Weights of a small transformer language model.
Training: a variant of Adam for these matrices, 265M tokens.
Each number is 128 + 24 x the weight over its row's rms, rounded and kept within 0 to 255. Layers, rows and columns count from 0. Numbers have three digits each. The size before them is the row's rms in percent of the matrix's.

# layer 6 MLP up, 512x192, rms 0.0944, rows 235-257, columns 0-95
109:140123098132118136107121094123115095126105118114139107085104132150154077157170118145150125132124165163115067174146104130141139119157102104135119116153125146097102143082133111139123108120135124135145108111088108116110173168074084135146130145125103115105148132151111089101111104131149115145
095:109110111131168131172144171117124116122105121122123132119128181069132151083119100101117122139138105122132120134110138136149142156146104124167140104134095106137074146133136113113131045173145127117129154126129143114164107145117141135162119124123131106128112157133122126160122153182107120128
093:062093107086146149138126122118117117142140150156115122156089114113153135110153166148110111141151124135116138082125158087112160133103092146054137169128134194127112146165094166103145119153140147183126142116081122105151146130121108116127159146144134102099133103181114132119123138119145115100
099:134126151161146130107121140152120139163187100131126145132073170110154145082137125129082132118126131117154121175131124099132105115156153163102127130148132136148135153096122123079093124121128148129102135120173084112168148096097117106144129150143128123105137078156140137151089129150120120133
102:146137139110091115117115094123102152138163159100199165135125161102130141138137114165136153121115139104113102098110101152139146162157107120129103149105150090136135093131140130115122130142163159109116146169135129116120160105098155152139113150136127138169160145128151123150076088134129147150
098:086105118119102130184183172131132091077125132106127187110120126088129138113121140168110116101144134157157119085173173140118110132117131089090134151143148113144122145171118138148137096101163110152109126069150101123128161137118129196151129122131123133133144105150115112121129116119088097093
106:141145150111101136133150132139108143111149116124085137098107132100118152132133133136140129164112137105130110126061160124145110175140149123162099125163141138129119179130097112118148161118165098086127128147133133084078123125172152152134122181099195151130142183108151143097124156129175128114
105:093117113125185101099116135119130144164136165128134123105147131081096124135132148143167121094097146133166118167084145130112117148131160083146086114100170090116111122119117112141100127163166131100120134072107142105139123125139135132135154129164124107092142132098106109119086080131121150116
099:118049146140164127108141124143170139142114092118146098139094151114123098130129130099156149111130118126122152168110104151174153138109182116127107106111160124110118151083144100160121161129126111140149093120136086121125080091135131120138138118141108141119115135148126143132080118152165102169
094:077154117148117082164164114153126120109134106129117106129151114082090110121119135096142148076178142127162140150134159120151135113137106135135156105116140121129169156086142190124090096147125134102163155139117089127089134103097101093134160095078124145132129128125131114088162128136142102095
104:125152119179152140154090142173075132108113154091136115160128162129142119115138124151129118113114127133138115141122115097179155124170084148152137105112111147153174135132101146093098109168165115101172116152153085090117142102106169140094128092178137100144150130127142110123143113113113124114
101:127104109157145089138145088155127147133100120136098156106164139132130139166074132085153146142103105128128130127087155151126163150163168108119137140120086116118117107117157118093105147173121132121100155117185131093109140050158142122163106115133104156154113085157126123095106107112124136132
094:130153112094112132115108089143105141125123131116106103135117123104099140139132150140150121129122154126139183132080143129181101131164100136076109096123128111106110115118130144136148143147159118133086161121108137135091118115149106149126159159110104126128118158124120176091130111153123145146
098:121122143108142131156123141110129141132138141131178099106137067120120113103131137172166124084125153151064112121112160157151097142139163114140095112102130118150117107148132134169132152123149109162097141128087139109167111137150138128102139153120137137145085127096146118144157123145153153119
110:126140147132149124162070169092110104161155124122170112139141118076084116132118174106163161129145118110084130129155121179096137107155107110121133120150111103159091129112133137114130155092088108069168096159114131143146138117131104104065125122158137147163114132099154116158118161175132127128
093:120107100179139162084138143108099100092133170110089121157165098090165136111135097159124128116112151158119157163137143130112104051075147134089132123120122109148132102149125164148121125113122140156142094125129129136104160125171144129153120121139137104106143122095145162107111165126136160126
099:156107108170127130135148102158118089146090145186135102152123124140134094129145153146140104157124134111138106114118110105156137071083122177101114087109132148155113164105099128172107129113157076167183090141124126156141139121106117097150136148112171138106126128137098138104128149144148077123
099:157131144086163149122109135105104153120116111150155132121146127147131132119091152131113145133084151116106094127113121156141087097106154089094123154134125130127121136123107126112121158088156118123099115148142160122142125139114149161170126154109143124155129106133111105167100128108108156145
099:149146097126158150150130095137150148114156131107125147136127138138107141167116139121117129073151132108176149142158110113108134139124112115104116109116089164117099167102139144169131148165077143099153149093110106143122111094146128103177125177123126134144132073112125104123128152141133123180
102:148112087094132132107117107138137175095144150107101130162136136123115123185167166135088108106137137121144118082149115094102157160100134152134116101111110123113108136114092151099138102170112159137119118129131128150118145170135076159095148134144137149117160099093122109111072127140141128173
105:122106145148137135131141115109148173104135139132136124092147097124158145152138170133161135131132135084148123083144125160085130138158126120153151122118175109126083149141155129110131098115111141114132141097121141129123108052146099125122180131150146159121108126101131117116136158150190139138
103:139167109146149130127153120141104124121129126134140142090155122133100153140140147113158130147134137100127086124168119128113108146126123132130161175191210172131195118134102130127136129139158127160111117105115128114113151153143156160129129119165137174160134147117168123166126134089116178104
095:079139143175091156100131160102161099095153124113133134188117135110128124141172104095150134141165094122109154119155145113117129110138113131100160121129095129155149129142126170149165112104104166188104149154098142149128114143148115107162138126108127121140132135113141154131165099122150123135
# layer 6 MLP down (transposed), 512x192, rms 0.0932, rows 235-257, columns 0-95
105:111119168134111116154149072115175140092127096108110112123134146144140105172100108144127169117137118169107147167151132113124135174133120109143071103091131130086114107153084134118085134122133157140082152124127158139079159161145137146098131122139099147093111157059087160144128137129153142128
095:141150139136107127092118087133102128099135139137119105102145089136116116139117145149160192115125153092095067144102170116087129136118158114144129157125103080069147134083089128120122169121136132143088126132161095098120185137118145139094120098129124149138141107146119143124146153116135121130
094:140135112110096101121100160141112156111101101180122131056119158108126133142099130128091149131142171202102113174122144142110079123158136132152109127129174138150136135111093087145142162104125124098132121113122172085117157099117107128128145157117139153167118130122124130103116114144120106141
098:110149116128154127133132083136131112098084117153130099175142122149112162135154152128099063104142126191115112080101132139120140127115133105177147106149140134099174164107130146152092179120117152113139100128095117133158147125098143113136117138133147190121098113123150147152124159130115160134
101:143097151160119130109134139120141137128087136112131166127097079128147102161154141123116124145138138170114161113128099115092128123106125082122121149102151137121114124138132170118105113158094124155116125076091100106122159114109144119107141117098121127101125125127165104124133120146122133092
100:134114134146152142089092149129140162083122146147133103096148105109113116115088120125150114144175176027127100132087098132130138128109117167139091144092145129117118056141094147129103135146118124149108093147103122142114100136163146120162142099138123142125080133116121162129129116146120106148
107:159120127141159148116104129137134117143163124129123106135083134099159102143133115078162078101132053155121142170140150114158107147133129153094113139139095144097147112129119151170146106088156116103152130128198138095119173152172163117145124116135146114145112090161103120161095129129164105149
106:107141105149103116087141092147143149189104106122121119169114155128159187175081160107157115164104116114104117091106127188142138144143135099134136147126143146118154112108179126151096135082125138140108087091135135093127117144082114149149132115139122146104124140163072118107129153142117111148
100:096147138089092125164129115129094091140110129133131142121134132142172079122110134159098192141122111143135146112142099104125205116162131108149087114107127125138093135202162100116173106087126121124132160130102120171117108148128123140149151112148116131107116109122118151145101118149143160120
096:099106117150109159124113107124103133158169087123154160124165117127145119142123137100116063117124167174140125132130151135141143140135131133082124131140170139158160135130154129121118080150180087156127084162095134114170124115136095163147088157150117139163121149145160149117119103104117145128
102:150118107167129110169094152099132147111119119152111108147156147097102148162126144153124089172141147095081125112126127112134138172144144138150142120140173128083155081167113127115092174114129115166125119140140142148128141113124111146122089123078152162130119131104115147129141166078095133123
100:133140112142136132162117162136125128113109125088148098138130142150138119098126123121120195129107092212158120112145127159156137090100148131101123143118132120082140151139132164113107202135115149141080147155128132154147150103162182149134148139162130115120143121135138103164138136112154127141
100:151164107105145124160141103121136122141127120125117128104095144127118141132095084130140123124131107147155117141092116131119109145154160130127096123133139151126131190137169180099112173153102110125110106126136140112153138096147115122128092148153136127108136108155163098162068107076105161140
097:112110114175160148143156109139143150111122142111091105158099130139115147140131130114159103137100164114151128116098081147159096112116134119161141163115129119131118136132145157113142118191149135118137113140165113096141117152147179155116140133138084156132102134109140151166124183130145126158
108:136135129124143140093134128182141124125169149116117129114101151136089125133129141084095160111156133067120144131119129113186149095148115118166111105189118124127135139108167133105139152105135127122147099138122079155131131129161101105149109093200080131159151099082136150127151150094128137108
093:109138138142169111121127098129122123181131102138138143123127112108124130154083103109144145130142132090100104143150144163151130140142123148102097109110152091137155161101107131105144123146132123104093107140140122136127223104097082169113147125131126104159152147127224143135089099107154099138
096:136163116172122144122135118161155104125177090123125158105142123108101103098148146130130092090150122156142101172089108129149147107104095102147160145150158133146120120122145113144132131194120151099111128145100167056156160119112112128118129126118121128136086103107139092092124094151122120143
100:120159134151117159127122125095166116125098143155080079116137158132074095178155135125174091089104147064160107093151163095128098099152132153137169117145108131125131097144121118139114103154109126142147117137104095128138145121176140085116106191172073142148139129148112111134122106140126147126
098:091097150133120093127110118116149118122099132160114164184133110130147145145091126096124102095107174136102148129142139122166114131178145114150138149099112144157161129153169095113142123095152121154132139150151141125146077133123148135154111141128137142105110165134133146079141130098112149112
103:126142170100133080115116087135135120135142143108143072135173106125134155081100154109099124131144151149164089139160137102143112140142170119122149133139106132129084098081119110179073087131102132115095151163124112103102105135147149138114127101147126131126099138116111165130135116152142136141
101:145142095129172112128165155116119150153144138139128087115119151125140152135126116144180082129082165145143137100157151141141119132125161070129124148139139154113153082097129138126121100154127116097150136118146150136084149121140137115082135121169146130177122094104102140133129128118118126145
106:118121160155163140156105113161100119111141112122140108102128159152076152111119140158122130146145134128077107095140101123131124106133134118138154131148126079135153111130082142136160133152090129079132136121116115153116111139126111137166137177150100130129150141169128122145099166113122132084
096:115134126124110157130139098126123137133140123126094113108152127127141150142080138117127131121089127174166105169152146134141134101156089142101113130099112119140103110141170094133057133120120141107120150115085114131109138103140153096143098095162132120123114129123130114167124132103119140127
# layer 6 MLP gate, 512x192, rms 0.0973, rows 236-257, columns 0-95
099:129123132130133114140146165106164130112132135097122064090096168133134137093131106075118129106138129126104118154126120123162122171175113162123068149100158134165108100135157141132133122170147121149153099082118166139152093116116116112128143128133105107162100110095106063121127139128152064150
092:109124117130113098150044146156125139157107158137155136084110116117140129128107144156141141129149122126137156155138129182118128137154128125136141100138167030107133142186116109130131086080157147106084116148166140102104174144110138126162147110177130145159177150123148119136129143127103156147
097:121105147101098107143150148156149178143152117095145131120120133182109133133111161118122193148109131101110138095131102157130107134110120169099130109132143112109125129085145178103136128108145127141132112149128119148150155131103132147164115152116109156127110120152136108102109107171114195118
099:121144138153125146119171137100097117140095130129120137150121146167119114090092175155115158140180124105137133119122112112154115116127119153087161131112108138140112143128118184128146140148128080127150119099126133113121150137145108056139098119109104137161089118113119160167104131132142103114
095:136117079110149072121091146097143129152113129122137126113121147131111171102140118102135164124168113090121099130143123155108154125130125105160133079152123136087115180165161165127123151121121134128128091107140166127146089145170103095152137138091135099121103112156147082144167115131126138143
111:138136135158141140090148123127146153133124183152131157117118145139115148124138125136093104105138130084151112067135120145119138145112128185065135135200104141168115141160110155127103142177132163154116148085118131122142123143164093116114127144098132122092090102135137097161132154145108112151
110:130120124136143114140146112106135152165139136184137151097162130179085175126104141119099140109099140089136155116165130146153144138119122124093082112120135132148128101145095145154099164100134089128126089100169133117118135106180118104161106106122141157143094069146134103099140122166080121112
106:131122089162152148146068078134157166147128135165107148101122136127149177130162145118143128107100126115152178148158100150155157159129123140121141086076131147123116139140107158091131125177126124130164160137147117158177142155155107129135155145127150147090123123098115125150114070123108166123
110:079148102103108122128157101134156144102136158131084090136120122111097142132159192107108150100137152124105099106162129142130170129101158114150113121114136096134144167107108168106125123143090110113148169132117127084108115128122108089141151121125161171124094096109133129117151102119128111128
103:141109106134081086146163153115140171112137083142131118127122131142184157129109104081141175116147093109148112157145128148124168170105156136168159127154130154118154126148168123124136127145130102130120083115160116109133172145156167119179123138124136158126117114130159106116147080110136132103
096:107097131077155132165119139141076107110087137167113130067102114140121119127095172100120166119113150117155102096118110129104159120149148104136123143126153162080098119132115134094159171147147120154146161082113175133152153090120143133150157144130115150157158143136148123119120145114163115128
100:106147080104099109095150088142100160142079174103091115134153142109114150136170183158133154121101154091120177113121142133196184101133148170105121120118115103146111110135061122123122150129152085158126125082116106136077108108164108144110148156116142134145119138115121140090130106124108156149
097:101125149103126143093127096119146146136152123118101152131085092132115122139147101110184160114128147107145152106082137145152161097132108164095139108132144119199112122102106139127170121153131135107149128129112091133130154091138158129153145095141183153100126110121149129126133099164143101089
105:132117089131162104168108111157144148140075111167091120117104141154139118120099155149148145116138134073137116124125151151182192113138150179120141099131151165144090150161126127101101159127110092132061137104136125124123111144170141095135091111123117098132148090159132120081120121166116133104
089:080113092128164078144126125093114158135168127153125112158148111083149116107121166152154126152101164133107092106100145110146140110125079097110137140155098171137142147124089111138080147125114106150109141084150133083130096128141147155159115118123123134105162116125099092113115156122100107117
104:105151118128126135155160127129128128126141157127086188107131118149153124127119120081130162104129107104151164114124112085165141103152128189179106127143148068164154104125133111120129165156157097109119159187104124124136131091133158133186152165121134133133140132128151062151118129123130148122
099:133160120138113127123166044140133165108110110117078084139138117125128169168118143139126135148152128097129161108113110094144136121134164126075134158093127157158159108108097146099118151111137130150122133134125118118133132127087106135116146188099141125081126149137124144186120128150091140157
094:088090147090169127159155120140157152117122113154096131123123149087102124122155169138135164140134093121157101141105098127167153148144100117097080118108130125140139104127130109145136120172164132186133134111087151031151144138121109085142100162107120115124133133104109157126165117153149141111
104:131166119121134139132074079120100132139149176074126096102189147103150155186136101135126136147088129141134116190122100129120141158138156124157117148096129114134158107137144124126125169152119101157168164114142129127117170166140130136114143120100159148121148130147145176116115106127108109146
099:118112139129107118143157158112136149133158133124105130126152121174117154152090136142148150110109111090162189126139111150129157143129144120099171121113171097171127121107151121150114124112152086127122113096125107115079102159166110115096160146137092142118106188137138108158154137153138126158
107:106111133133130118167170100136162118097154159097113129114109154130205136151117130155137154156117080123087125116111093095111134134168139164104142114142126073097156160135153087132076155156155112158107090110105150146166118157119111120144139114100105122154122085110146087085115127154119162138
097:101177131131102073116159087140150104139087117100111128119120127086114120117127130096096139151153157113153149135132137147123122123130115126158134112146142115130158157145143129100113150160134100126147123144108107103125110116127145097124116116165147102129090143123179084090148101144119106119